Each number is 500 + 25 x the weight over its row's rms, rounded and kept within 0 to 999. Layers, rows and columns count from 0. Numbers have three digits each. The size before them is the row's rms in percent of the matrix's.

# layer 6 MLP down, 320x832, rms 0.0716, rows 0-213, columns 768-831
098:533509483477522525491528469485497479497499533553515523506483479500490535461484506449485463504479474527523493477499503498530510500481481524532465521532533535494466495512491528451512485508523513
092:489513539505471458533533510493488500572490470489506471470513498456501497520492506513507523472500521553477486450492545526470471495510499518502514502454463520534476482517510535495480538493512463
100:506499528507518516474475495517486519463510481514470522493479515504515484525487464535505509512501530492514484501513504520509489556530465502476525470497466519491489517516474479552517522534487533
100:477476472489485446485554508516501470511506506491533479477465531508484525506484499504493509508490477539463505469468472498518494466487504474498463512508546519519529512476500526557489488527491478
097:480528416511529539484515523529525522483545486546442476523478513507507487498529510509489498535496498534537493477452483507505523513486512501494509498474535494544492508492492528476509534468542492
096:457463549497505523528493528491513507486477442459542515501506534470489485512522466500510542512506498515487491510466557477489524534504517493491454503467516516511491510483472543512515470471523515
093:487525477478474512526533520524536476508475474485466507469511485499510527504540498521484511461516501495529460475542478587493473507538520470470499480505527495485477479479508500550515503495441483
101:514477495473523469520536494520450492487481460511543442538495511461515475515473503484510462491500491496522518504493504535509471458497534505461474500472510493509501449504467537528489457492463511
095:505534522488458490500458514488502482435541539511526454473527513463506542481495497515525449462484498500505483453536525490539482480480465541497532480521513501513483500474449485448490465538477485
096:552535500510472478527521500467513506489442511513497520518514463517506504498524492508505484519484494479478461521511513499488492476515518497529466484506502507491503460519496526466537495491506560
098:477490502515520508505496492514510504527501498582520477524492495474477535505508521523476529473539482491509489508455518510451512530507530518481511488535546507476466514526497430499480483540464499
099:500502535495520488529478424512568467542506448529479530458470482502486498505505511497526476493509531486481497455486463550495455509571475478509504567561465504496500442515514488522506522542505501
106:498533451479517498508498517468502495514456520481486520495511490475456526468462477474448483530523522479476488519507501489566506453527478504457417503552507523477503476527508544495497452525456526
099:518427514480530534498488504539485474526524520514506485486510489543481556555493558499519505498482490521468499492542505467489477455446531503495530492516470551505528518475517476515488511487488504
096:492525490485527503528520521529485461500499489504528498471522520507491527450526517502484503510542500475488530516497455491500492517503513532499423486530496483563508486504514506504477530565528488
109:496449519473440506510535502496523525473526490552505524511461514486465545542446480473485502507451533504472477512467548489521534479498562473473506538507459497465482502472501506515529517505509529
098:482502528505467487453491513482501512520507516498516491526467520481503470450500481542486517501474461478496501459464497520523501492524457458497528448535523494498499499495491491518535490471471486
099:523477497424544480492468509524535526524514490486493455503560511486512487470479499495505500498479479492487494503487487516468494486495500474491533474557543497499492513483538512524495472525544429
093:504481518516459489546456529495484478486504529487529519493470443501485527583458523474533468531470477486513548482503542503481513507507446507519479473522477487491523536522499448476478516507456488
095:517452493500440532522532512492513488508552519500570510483483519501534492498505496493487515504515522500468495500525520506515510448480500514530489503478518487491486518523550509512498463519496511
092:510512528473449492468500480446485515483532489516551493483459476525536529511479498512535507552551511488500568535507495541519536442516527505502463469483492489501501547495490484465507456480520452
102:509513526502493456494494485552538467469489517534505445500485491540493503442526519534461497490476519521499526476510489466488570501497505507566526504519482488496475495490476495484516520474513492
093:497460479500484522492488540465482519527526470480539536499522491480526509555494471539496523491536525517515528506505505470517477430484498491511504530482467539488545474495450499493521484496515462
096:505517488481499508482538477492532560470523490474525512527537478537482479504536501496490534507496495519506517527485460493543519482438522506499493449474485530477527462471510526495500523474504472
105:526479510539480498470505521510450462486478484501505497517469447508486543520532492476497514498473514490500537513499545509539501470487506491475475491499469424477493489469521494517494538492499521
102:488556494497529504502470467513466506504496487482500487513517508446465525523514473495499482479509494530519504544491516520474514521495523468529510510501542507496549496501507535528477460469499505
092:529519472512484475506462496496485472505478505542476512479473477527502485488466489505495477500453517487502542510541488529499494514561538534531463518483532456519448500523551507487496468522506528
098:473481534501471475489503509567520518503514425507492496511475507486478505502517523517505514510515494536501538507467509512475517543495506493492495505484465477529521486519465490497528493474539477
098:478509473481534514529479555546485480491483517486521496533515545470521508499479484532543508513410495464507533520478494492517478464486511461470466495475504502516525486493483510514471491491480522
104:517457514501481522474491525484508503512459487501542534532512520498485517502496537476475471479488522520527500485457493473482476468473510520537510479511519534489489469509506458448529471473485458
101:508513480507550452517467521499507466485446532460495476502545522538502454506469489481515468540510544508511548495522471519521505503566456587493532487491488480481489521499484525524506463528482496
095:480516526475454508529501461524497470495542537501490528474496491487501487419532494474524522487470457486483536520504531480520542479495488495495493486511539510471456493494532468522457602530538511
093:481526479474512462471493525526505532541518495530466489523523494520507479520474510488516514519546534433508456460518502482463514474502512457516516529503506498488518505518503468471446433514499510
091:550553541463485507490519528492510503510517500497478534467481453514481474500483509496518490509482490474555486472488521524567472537458486525465490495513513495552490491480508477504537470493488457
094:486482441484474474515493491459488545484548518549517495501496512493458500491532486494521531576487474477492508491504466496498471512506515520503465515524491469507485493475493457502466483517504497
098:503478489464519502517460542455474491487528504527462494465509507534483510529461517505502501480527490508530480492474515522453496516499526437492484471487514458526512483503512561488430511483501534
092:522496484481487523486505524557471439510499528486457516461477542484514510520531501451511506515487519468441508489534525538515452544501499479483552496498519535515493480501516499508537510530551494
100:497539482491506602509485492507468485503499491501505543538501488497470493506514505467507513492479501537490497497518503513507521515478516489504422471507481533477474486516483502471471515516491533
100:544505528524507512494498518474484466453528482505488449553492515532500497520486516486503466537509510485472480502463493535481492451476557535515516525501464503504484519544480514467498483510491497
105:536486535468475508516488485501500496481504477519478447446492491526471486462486511528512537464517488515555448494509507458492488552503503519502479540520470518516493538512482464470531503473490513
095:496432496505422496479499505484498486490487468514470485505494524478506483540467473500478503493461506504537481534505503514481467525453518448508500549504515488507489510491477538513534487469470505
104:537475510519513469470511440470528513514492494510465478470458502533541503446493495494469536485574511503503503502530459497499494511473495493486516467504526493514496512482536491469551506510522487
097:534506484494500536437484530514533540506490475482515459499538510502503485501467529504502518515509499480520501474489526504501518491495503491487499514487530469522528481485499528528482511469557480
105:484462514490469534523547507487509492519550500498482483474479493509538520515506510529481459483474493536545510507461500501507478525463485526496571462473484514497499521497473513520475444517487513
106:491477500493546493489501460517542497479472488459478507453535482501468454514476508472466501479508499512475469517517492494496484458521544549500511469485536563505500511497481464472483488502457541
099:452472557501492508507537503511498497421546541479511480505525491509489514422469529522543494544506494509503522535483512513528489524488477550503474472554526483496512511549524510471510468500552502
095:544500474484518506478483451537519546481504509531511534488448515493480511516487516498521486509496532538479513496521526477496503507520493556506518497501509508491462548496501531496492527455506470
095:497502491486534494513485508513522509488558489514505497526480511506492508526507536519521483504493474479504481500495494516478485513517472467515458513523565476503481545529503479500516533525487504
097:512501483519534478501464500523521510496496498480481495479500501514492510498550490544487494476491530518510525469488506482492502484487542525535498482483485519488512513508455485512499470500501515
095:444486540501487558515469497496512473477540477494514512469510496550528459482496508481490488453559510522459505496513502483519480474514567486513503531507502529493507505440503525516527522460491500
098:546529531510463531503501508487472487515466532494472517510487497482501504480471509500474525507490491457507487506510499481503452514478558527489505493496482511475485452524499505534496539464528488
103:532471511495497496484476501458494469481497512525484510489510513504506536468507481469541505474517489493471539488473491551485507510464529490544517493518528519483499495507485508545482484513545505
102:436480493499497511485495495494466446506505475506519463561503507463527458464518541505509498520520524495517529484512486498515451508498499466463537491468431505475470496488468456528526497545476490
099:468506512505449506540525506521487504505536542532523504529488503522487518487464518526499493519451532532483519462465493473460470457513474468531513504505496502499484524545494509522521529569490532
102:563505496495467495533469450481541527456437508529514540542489506492510524506451478540494534487532516528461514521509556495460513476525501477509522517485465499477487536545472506483434496531514465
100:562518463503514482536526474503547501484498501541484483516520504510511498499540576509471504487507492490516539542544452513536523530491468479503532459520507476495483462511555511522493529505492507
096:557511519507556463548483484498476479498547525519509510469530478520510488480513480530498527475459517490489474504544495514480462497506484524481470518515483486488475546513455504532488520496527546
097:501564511502493537536509456514521483485472472463510492504518490501456486523470529467480490498482531503508489494492562477524471499504508523451515487481533495497496491521514491522513515498491491
098:482481531499547505486485537513453498470460469506485466525498478520563527461490444481505542475516523527514468531492487522519563510507515503471489512513510461512504477500498516502524505540526537
100:460492514489465486477601481486527532466552496480497491492545506481469465466503531495499486458494491537472503499534538503476526496495542517514522515506562492517529499465484505477516520525526540
104:499503490470518458486455498485469500476519499534513500535510510486449456490526496527517484513494503481488527509507559479473547531445512530509493479510462493500554502473512510514488514462531512
102:453458522489485514519485484471529478509531519512495538508488507509489473516543520490510432462488504489516522511523546511504490485495523531539505500517492498459504500501510528520460483478547522
096:514471485515459480544491483483475492491508521509487483547462536503497475466437461501532522496517485535469507517473515557511499444541513472486501499500480479505518482487527488496546506497530551
102:505483482554522499490496481455484506485497488537466476532496519493515488462504494515483499511462480537507493521482498505481504522525488510476443513523459476484492470535573496527460502476509517
094:499507487536498475531516493472507498476501480483494475529456503545518478533540512523505508479480502492482530548492481513480502531558488502546476484488492484529478540500548483487508531508486499
098:513530486493486515513526464476494537493478533483448510518510529529479526473448491518528545516455463523533467477551509483515524502547478506522503499516515492504508491563519501493527489496515500
098:525462506523536552472481492504526498504492519544498482528532532502478509495535508527489459501532473465490486489472504525501509501528487495475485518471495484500518500488505485495512504501497496
100:494469517526503461535511493528540562495544544482510475535457518489485506534503505479502499494520486498504546472473480459485548510509526475512536493489504507513474498521527504432503475499477530
093:505490508470497486499500512484508498472547501532460478493505494511480510517512488504484513539530532507536484492498512496530497524484518489499491465497480494461511513473500471481434512470465512
101:501529512512486506519484502520504524525504481490517504507522482474549478473511494476514509476524519489480487495512484460514536490528528513526519471491507470528494525522495569475501535495513522
102:520525500470519527490464433521431561510495551511487501517500497483488560516495518476495440548526541500524525468518498485493481478520536483496550448476487523522440505552512495512519469489500478
100:504558467473495516533509513500477551494449516522511459499507492519493505527480527515464514498493483491532539486505487490466537501489527525534549503488503488471500502505473511461463493541530461
097:491519507532511515524519464516507508527516473532501514479523480503503552503494511504518502547504484520553555511478515516525511511533485509465492460493496513508518495523543481462468497511444459
103:548496461494480469497495507488495529473486511462462510521546508480485518479478529489472488523475500511476494504505522538542501483516507532468489468508553533483511516515490531494518497479478499
102:497517485491523535467537494507530515424471484520490481496526497449481498525500478475503457498476503526494509462508531552479516525480528504485469540506522501515486506470523546520492483486516522
097:518499500460505510531515480470501485490494514478522528510473483542499492533490492485503545524496479496529497470522496516481463517482522508515462519498488483496492506462475520524534485481533491
094:506478515480496512537508474490465464500519501493477471457509552490477472497486513511485484494511483508514444452495546443446485535490509517543527467464483466437542490496474480455511525499484505
095:441529520525543487500525480479491513485506487512486499527494527504480528497503513529498457503455496483496521513513499494569459503497501491496491485463545477548513442499462514517557512499482541
097:495498480469524486476487536437478501508512459485499506495509508510477505510503489460500521491472507499530530524528480511468496489499511510507547498530468480545499512459502503470504523478475523
101:512499488514487500545510484445496448498493497518463489507510499516446542489531500482466457508517521467508467495490508549477483477486569494490484517514497486492486480527490476472500485514485509
141:496536466480492525500542526492501499463542449482489443448472498497545487472526525486501507502519509500494526486499504507486497486482485504434532478473531462489521513482498490550509478508486480
098:471514486476492474524441495505512534454509506506498483523502519501537498518496558496462517541521489499499521471486522470497530494529505533477552523486504495504471489481508470483512543542504486
095:512538487452483494503498547541498465484514498483503539487520473520510528552527532550481469514518537494529504490507464521505443502512490520506506483460492535506509484481517486508500522499478536
097:490459536523564493537542484497541521473512512527497497507506469524486558473489516507529537446488436527524495515496502530464535480538479513518476536503565495532484534526508458514508536507489538
096:527522489534446530475496496508505473494486508504519446525541540538480523546490513529497482450468515495512462503442548507490552515483489532479560495488524520462480516458506500534485477506480498
093:497524495546487555469503482513475490531519519498525522487479484468462524500481511479517517475473513470484519530555496500520473503472506511484497474503492507486467468529468486478504474496542497
099:507531458467509537503442495449457522513489510478474511529445498496497492508501577496504546526493479489492516489491520489480447476500465541510499470506520488493473471501472447503554560501492520
098:552510502512462533513492495492480474450487487482498461508487489468509451496551483493482517516491501519510525487463469486511476512443509522521438477473443511472519465476467465505477509519511492
096:471512480492522497538519488501497544524437566437476534495479493479520540513564433479516490506502537534457495483478512492447524548462466530479450540525530492512500508473507475521494492479542510
097:472490513477466535524517502520532474468468531496513542491475528435479509459503466461524506504492502504554490527504580523513461480510492483522497479472537517510507512504496535534465533560490467
096:476509493507508519515489454490484580530525481497524505525471492539528537471474494487506496448474515445470462531485493470510491508565447505508539498527506464486468521503491507463517461468492467
096:500518489529484493523466524480558524462520485483482524547473522490474464494469528487531461540446511536467478498538516487462502491424563464483522524487478479464499490561520496483446533518504508
106:503478479485482484492482540487500527500487565497514502521516464542488471487454494505501523529500503533458465489503502494478494473410510511507486554522544496476497491494531468513448537485496499
099:500493503518498486546520475494512483484542519463465488451564484498520489499517508504466475477519493465473466499501492482535483559491469505501532547523477513533512491498492463511497496513509501
103:483468457509473536520503457563439536484454521521488470488517512468506508550520518569452492497520491501490500534510517485486498572521500463477473514520517521489493477494490463533471517501500514
100:470465462515454488517520472470489502439545541477506438473500502538467483485484490432506475485500504516485496456487512524517534492508502507487483477515436474475471491496483528489470527532486507
098:519541522492536521481522493466489506529529501500534507501484490508483522509490535505505519537569491476469513497491510519531512502514496482481528471538439493478545469521524530515522460523538506
101:512523484456526503540493495525495511475532545486486516492546520488466501478513505486498516508476470474498482489518464504459518492541509498436439489504535541494507528507479483481508498561521506
093:514512483516530478514500505504501499521541491526480539495531486499514453499502510521497454480528495494500510483501503514469457473512504520477476429538512485463479497508523501529451460547562470
097:499524460561476555507490511496506516529488489510515516485522465482492488501466467478509540446526519529508442541521501461551511503518476502529535545512478492509511475492456468487472518487510495
097:481547512503447517492494493461546517523517457500452502511489496473508484543511499449478505474477484513447507505509525506461520540487509543479501524486500479541473522508478507517494511554503487
099:463479516461466478469514505502523549534487505531515503557469477456519453498459478509472512484506529506503517494475464470521472538528533506499524488485502511500538521475487477501479468508504498
102:484476495498496511473465521469504500518529489490494496457485540517520534505524505492501505446502504543501521510494463492562501447476532479546531547457503488566571503471516451484504490451493519
101:533509516531515509465524508503460549467455444476499471512541519504467442528550477502515483510426491515524487508522498501511476532470497485505507521510490508544519539490486454529513471520548506
096:495451489459496537496458506486509492528511516509476547513463488495482514563478482481481526526465485497508521472535480493526500468481509487497507494492504515498465498527508498498502505478511490
098:446512525478541494511563465492524532455442487535503527521466486497486486530509438476440505515488550488453494493497477454491471495517490494505465507522487541463537500510495502498541504461481494
099:490486502484486494514510527496523496489495466509520503498469499486478533526498500487458513500479516552463533497503478517537504523496477455468488487478508503525521505517466515468516503537488483
096:536562494463493519515514462550485498510494495498488486497462501480540440522545549526503496540514475520480483487533526494523479512480514439507490545496522504536510500492499423501538490502471468
098:484543526489462475471521531492517427456499545468491524513533469529474461476498478467500502497462482463483471467511487498482521542478504512487529466527534499527476498476542487514557518482519432
104:533433467541525488461518513556510478501476488505468484506504514474485512488514521513517492514452498522480476529478504496552451504505526528479504501462502549493482468486563504509521444523489481
096:521490519517487507451553501489496524487460486507521468452496525512514468514457454473484470484467523514489498454511526519488468493474515526532492500468501512501502508499493500509548485496488484
102:458494527468481486460530515500499526501534449475480465501526499444524518547512531550525506504468439498480493482474526506538478494544435521473513493515520475483452462504515473503498524465506514
090:553471461519484482509488508471516472459482473481510498484481487471455524487519554484454471555480505465486475479477511489498512513526515469517534470511481489495495508511471484474492498489521498
098:475435472461490509505454508499482524472464539522450480486467538508483535451489501470515525517488486486514518440526461492491496507505528509476490478507540458454486472458530471492517544447510486
100:552514512515540533494526505506483527486533500511499481478466493510506480502498482493518504506448483460479524496507490454514484492519474530521466503484503510524522468516543519492499472500473531
100:501504519496524551509493503502469503513478522526469444521477482489490504440483478493476494499497512489531510475473469511538483513451510476511484480531480501493463498519490504476487464457507508
100:481512487457488465485551480526486536512498481531536500461529491505473497513515514543541499513559511540523478496504518535473553447528546466477572548523516520456514507480472502477499509519448477
094:525478490497496465470512505505512498506538492539471469510513555538508460486509519480541506465528532460513443538499471496547482511487510526490498496507516488540567489500473480533514495460535505
097:519523487485503482476500521472489518497485495480493513475478508511495509531515481463504482501530475541529506513484498527470498469483516478527487500479578488457485515475485535448507543489479521
101:477530503506484498481492506543518498519489468522472449492471509452496480445513503528522489458497506444492486497497491522499528494480485480488477485509480513463460494469465488488533495517508508
096:522523524467488489496479497503533481483493449491503471526518523467478486498551480492504509547512483513484535492500482504533501505532463438491461504502513513514550487491472568484470499552508550
097:513518513519517478524539526452499504529484490515473506460494502496456523471503510479471494482532503506535543543494490494506537497474510499474494516538506510498479513494497530511488487536472494
104:474494525501525529458481476475501522481441546512485530464524502529492473530521510495485474458460459495511498540434510492474510478499571514507505493529580481488439527514479472471508587504504511
102:509485518502514491502520473556522514529523497513507532479525484513515476498513520497466462511504475488446539459468557492516468540513458502520470504485509507505487466479495483511469538553506446
096:473465472529486475515510455461501484577514479498470484539505472536471503449488500505459496449505554450496489535524467469516503465476521532474479490495533529519466505482502488439507507525507536
099:524424498458487513504466495472521552496483479501493469494481488485490549454491515422488491492524447517538508501476513505456504524479522464473519454490501494479458478475452467526547546574499470
102:471437531454488463528501497482459490502508503519541464516499481536526505518507466509478535522573501515490522477522456472570522496511476483496563488487500542481537520496499486557500522441515520
098:526511452524490529524498518440541512486481514515507470494483487517496519484468514520456483482481525483460519506528554507503529512510489566491528492496487499499473498497510484510514501504572479
099:495518528479561491480495473517516501540511521470495478521505543520497495499433483487491513458497501529528542520496490485456506504501539538550496525464481545466524512507544521476535518485518496
095:469528454472490493503462469528503529505513492511518504479491529480430461488470486493505490471521489478505488444458503497532501461489547494510458505505484505521496540496490524483527454514479527
103:472491489560486498513540505496490515554451499528489520458514469501519520536472499441503485462524486499447536501479516538493473475494503511505441501507539473489483543491511494521526483485496526
102:501455506480459520460479466510501560536506499526488536495532498499513526476492514522499518530443523541517488494468473493442550506471476497516529478490520521494500544526483473452464465507479477
101:502525468469482491482517471481514531424489485479500510488512519496511521512483551522514518520515509510479535501481550471471555496457518491469510468473511527495524527532480537516481519498481548
097:512510563518474525523490535503459544505523519568511557512433527508473486533501469539515477496521510489510477441506479489493511473506473484525528490507510523510502481486495550537510475488519513
099:497437568505532522509506468564471491539493523549497449517496508525553489505537511524486520471503525478488550470467496464526506521432501538521508493492469472490483495484518458525475497486497488
097:500461435547486500506547501482509510498483503507495500496497512519536564461499516489462522494551499485498500473478509531488489482542477531466525494488513499469478505448489505500492525535478519
099:504508503471482550445464530508492482541544521463514495530478493481497519524504470532481500497586471506557464528503527500490490512465499509498536518536541530496506498525508485436482475495467531
102:512493484521515509476515537454469466511512505478518551478517487497516517524485506510499473526528476487497485500515509479519512519479536493529474498523475487538511513498471517485500538537547490
098:497509487469504528569489529548497481521506511477439496565496498501554524479497520503563494507466499570464486483513501455510491515530469486534545529484512473492488454510487446474491492494506512
100:493476530454510501480508476509498490521531478536471518560478504517533495496568483501467483504516513498507521505454512476550476452524486499538487500504505508516547499484513498462473548501469496
102:558468471515515493476517509527509488505513505500494499529484515512481504458544510529520467494578481519514495486532503482466529511488511520543524495493498512480493484499500529495455478478496546
104:478506442508483503499498444501489559491555510518522522497514483513510473512482481512474465498519474530509518507528501489489492479490455509527488490504494510532510503480484519498468523469514466
106:521531523550549484496492483515505508530449518512508468460498492518511551496504517501484484506497520519490531553460469488493525493497492509493481495465482475495529504486488465513542578531470498
099:492521509483511499526499491484474519504538495502534548489488512507488471508520512508465461496462520490503501494537507493506514483515489535500513528561496532522494503495544489474540515515502494
094:483550511479563503522504493461488493511521515495477529524502502505458469480473486474512503522462487545519529495517551483495481463520501480499532503546450486503494483531479535514488531519523457
096:500554478500524487548490467453518531456527491480481502515519488494496453465489507514507555504485448498531529478494473529442549483516455522486480505560535513438469475516502506524480534459491496
099:488508497479509550516508474504527509530509477472515485467528513464484524491486489488477483483532534505472502459457490501496497419558487483457486476521514505455500502473472535522524469528503486
099:514532455525499501526530521465520457520499574492457490515469502476512514522507511457533502506571503430506536478516520457462532536521508485501492461497474534470486492516477512496585474512511484
098:524508516508496499513493485529492477473478497462469465520516486489551482520527500464554509498484460499497517472459509460518533477541472515488504517544505484528456443513487533555502498475548489
099:437484505488475509501465555477469496512506470483494518469547534487535522463514543473507445491496537447498530497487509523517461537507529493515532513486479461499479551474509445501544488473518448
110:497502481514479497519472542468500531488437492513493516459502520500463449520488488503485509485485468477533539494495499471510486481528482491516486514507535512491547522521501529516514504475486498
096:521480508520461508477496523508494533496460480473493444506485510423484479496542543491475506528493544515534529510534520494491478476481533446490498466490506492535513498473469446502517509490521531
098:515474458508572487499481521494493541497477483521476507487484513486476524515476511482520494554500521508512462515491523507510502531513476489506515531519529473508540518484496488510544498500472510
098:504469479499502424510497476456466495483460486498508492533489472493500492538483500489490514490471530478477478479503514512510510474515495522487478512529538470483494490464506503519514537490506522
100:435475505511503488509548498543542473449549508528489506487489507515462494484539518434528481507507480444499482500493480484435506529500481507492520539504451503529504530515464465501510497465525500
097:497443473541534487516488544487460447524518524507518521540520529507531455466519490475548516532528484481504542489476501497491462535485525482496524492508514500520491500509465499471488468493559485
097:523519486502482489528530502492513471548507518527516530488540537502505475562531510502480480486527534501507530483461525489499539491434481503517569499517493558489529513533510523513449578481444505
101:444445496498488524517493456496504495500492475532517470506528467471534483487497506536469460491503501461514459534513492517503534504517503491482494510434540521516525524463522445503489506510483539
098:539464475529477504476504553410536537469482509485487539507525491540510525513550464465469506470488489509417521528500452485497481470510478526518516474490499530498536503525461470507496468494520481
099:512488498478574509569510418483504463488523507526496472559505513515501476536533509537483486516517499521507488465473508525489488504490471490494480508512529553476510516509555539488506488499490496
096:564486479510445481493490500510457485460447506471487432520484497535492481508488519572489538531495493499478482504501479508450469481519488497483489539515521504483497447471516511490450490473500492
096:520518466536461472508453501575523469485498504509511494538492514499512478490488530491565506496521502507545551498489475474481562481484542477516517508505499488496501483526553496468459476474511489
100:495503530522491507512495489469494506516469517485519536501473511513502519495534504450526509549513494481516488488535516493505480498509527554536522510535503530503475489517541521435532533495479491
092:524487503489465472455488479513476484509474548517481480484498508493467538488506510476496496523542494502499518530540487498492528447539523552505500502484490514514533505519497460517504511594509479
100:498572474510485486502455504494503469500507531527490516528493497520487514488501468535492502464542515530535487517474563496519482516485567527477494490532463516495516509493493486496502501534521463
100:522532520481535449531493549494469537511499505521480517482514500561515531466516514487519543508496492512498500486482477510488473552510497494497469502565513519533447513513536487496514519537497493
103:519523458492459501460500479495487496502482551516463477485456505478483492509419517479522505500479520531488552493512490452441531515449516512517489517514461525503506503519588534495491528451522492
099:479493529530515470459506480457536499490477494516494538482495505551527468467496530490488522497435434490454473453482513524482516469478503512539464501480502514513522510518516493516530507490509501
099:533497460513491509467486519530486469480515510493497480488495481498508484511525570509472459479509508538503459450493520512470491489495529519467443490497466478468480462512484547521481495511517489
101:482535505525501483506477546560498533520478503544518468500509481482523513509525477520450532475449488498523500529528495510515503500489524530509509496510488527500494537488482498476487495502496475
099:510519474499539484503507475503469516468491493503483496474533495541487500497528491509499541494514512539501467526487536496530487497466542475468491480495522527482503511513511484518526500480508543
096:531480454513449500516470543518465502501485463493523458517495504470464504486469529499475474476504469507544516523476507534513447521507467493467502481518500493494539538496477507510480499527492516
097:533483536477509503496482501504456462497448513504472489477512474479506482493533539496504474495507514486506550490483486534490516466497511519494436493488451497532502502502521518491565455549524456
107:493491497486530474531517584502459478512434516469527471482454512505486510484504493538505485493474467502483516537504535477465494530469493521490457507475514476481531463505479506525549525524474481
275:521513480493475497514526543475517477498523510507494496473510459519514487476522476481509502511494504505485497495498509527488499494515495500496455477517539510523518492418493488509525490508490511
104:488518474477512485467545539502529515513448507485506526499484475539504474547514495482473503455501459502487503529506527487482469514534554503507458473509500524522482505509499447494459526504495471
100:482505504481485514473495544501485452494461493493517456475490501488492501494476486530485506543490507432479541489498476509505494499499509448471499489448525488468513507502512498515465518514505547
095:488510476497476524450490497515505525543485507464505468468495520508499498584540493460556521501500485512503512471494493473508521440479513483509500520499531539512496495474495505496523513504530482
104:504540501530523493493514516528482525543483513463486501492464450474499440511496525450502481561449485475475526465482507518567464497500506454486501468512503542521558517500502531535500516543491470
098:485555502484512498511466500479512501470473501476505525512524508498461520501472456534470524532558470528502476511472501494535548495514505502506471494490514534502499497526462494509521548502485510
100:451473501460582506471497469493504530516474494497548522539498507554525494477496454483440519493507486521459482520483511533505466524485499477508476492487517509504487519541491509485458493464508486
096:502537504488560475464504519533551466493536535490452503477499501521503482478528501524490544477505480461492539464482537474474566501477529549510423481502492515518452528495515536497511475494493456
100:520518537478481492492526477466507480545490490511521491503540545471503499549506512485476459456524492485479492491504527522489486506464525481499496495506516534499533509553538528490490545492491500
097:514524485504522487484466525510488474471470469495526524469493478511489514531512469501488487461520537485515533496531512449524546511427495449483516479482470492501514530517468519458465464461478522
100:505544493534485540491481455481511544552442506512521459493497485487497464567484508475507500534475477494464448489514517526545487509492515493496498461541524458502507518487512525503581506472511499
110:504508444501525485531485507516502521517500502491490504536493441507531494511459494517505499462513508529511482513521551530462505535490542514484495546490472448495481510493483494477507507496501506
098:497465494531544542512481485530503492481489527519480502506485483536497474489508490485489476485448517505472519465524515484487514508526533488483505502461501509445456511498510533506505495504561538
098:520500481512512508510502460501495535470450491455555472510508520505526507523510491537529508516494510560485467521469535511498490562505464504512458512508511496487474503477488467485537439503475485
094:513512447488476493477462561481512467519543477456521497480453532479516480494461496498528515490524520526521490460494494518486559480512480444486459506513476515522525475495479564499454517514530534
100:502485487522533498553490505487510542507494537498474535489473507499483500530477509488517541466522497455502473417532483467545528508480502510540503489501469472490494510503495550534557553511535458
095:496469478464535521520505488515489459464488522497523487535525512463468506494518480521527487522494531489556397453449467469506486500493465511504538531528477490500479537501483526494520485511508466
096:525550489499513525497490488527507424494452508494475520514500455503467503463568509479493498460478532515496506514518519514482525504520520491467517485521512501519471454505516504492479489530516473
097:534490480455531496498494501477478497490501465554527497529486475492524516517526478515510512481500506511550530508489487464492455492487485524521522514534513508469529486500501527482530514528517469
096:518494546529438539499509501455523505524481487513543477534459501471507511521551512505519500502530484535511451487455472492492526514576466485538528535535518474475499510543485498424460510511480518
095:462472487491504508481513540541470464467544477512467464464450496469556460498514486487514491472511505537474493488501506495489488486495473475483531493482484488503505523493469448561501408497479501
098:458502537489519501536508470511507524457486523531489477542517484507472466515481500539547489493524535469486492550495458455476495501472475519524505505467519465469554496511478487492448466521489489
099:486513544500550489528507497457492526473501495505497503509474478466521459506528486513512461540486522469538516480489508496473506516529498509492515520508501490470481523483507497550487495458489540
101:455502528456493479508510476508517509485523492508477533494532482477542495470497508521517494557504496505510510502491479470469538485518500477451498541500476467502513489508480520519500493509486496
099:540487507467507533472511467467546487511532492518533482527499480509482557486539468511497475545507552481475499522542493493511482468538530490504509499521473467540491475461475434508432476507529524
098:458492527508505503464537502495464508524446482482480517494508491528469511484518522512535517538491496466500549514504566524508463453513527513552445507532554487523510524499501474459469503545470521
103:485481494486494491458514489493520492526505520472493511538501511524502517504491497486494490508520431474514480535482530531488504463521447511511504486506518515528497471516547502503510479504508480
099:489464531509551502532513507495500522476527493486501521520478503555563476477517538538501490479431450504456472533512486512543486539482543461484513503528507458495502484528516531504487530486499521
095:526477527529521415528496475537510524458498504510484478507467508535549499514544482513497505484534511482514471528561451498526531494521533461496551504512501465503489454516518511466549481448511512
099:458528456494551459501514471470529502539521459502511504465473502489522536513438500528507513496541485482476518542477464438493491543513526487501558489468518526536468518472503450479514506505535498
102:474488499501498525516462472497497501495520501436510474531500480519474478491462484478473485547494514498498538519476530525486504495462471490536481505524507494473554511540468502494485492476479528
099:535537493500553521488545490452510517489527510535537487482502488530503515470521469492515500501494513514511506523492554546521532570476505470492501504518471468525493514511511517474480522497504481
099:545499497490538490509461484472516533493475523469494459499519460468488474520510481470512481531522528521530487465469504530502563504513514497488475470491539509439533494571474477498518494526500502
104:486487507428499483553464516474491490488530489480496533508539535500522487465467503505517514491513504488498535545471507515481485500509471510484492535468500502469485542481527492490512466460495507
100:491510511493490509461510474457510524504465497522501538547504491505485511475456518511474501518515519533543545494457519483514505513517499481489536486522463508489443514528501477514527488492563482
107:466520458483481489564549509486511487492518525491507499467476498493456495478486487490538468461542527521565504464513487477518505500560481503532481480521475528435499473511520463518511481497448489
094:490486511512473498453497504501532539574537498503537510468516538562492445533495560515493526466501488544525501484488496489492488481495502492516512510476524534499486514474491497523518483494526514
096:450525495524481482513479512471511465498536503492480482474563471504459511501476542497503489467527528536459483499537522519517437518470495506486479456430474460464525497494515476530483513498486498
131:511532441457485484521521508490506444485454525494501508474487491491491496477545506473530507549478491504503480492515483481461490490553563498512493458519540500513518510446465495515541545542470480
095:541462461493499547514533482457496486516533539536445501487480488527523499530521514538489480506535541522506532541503483545540487451543528522527482524482499465560524516473549493530504507447450519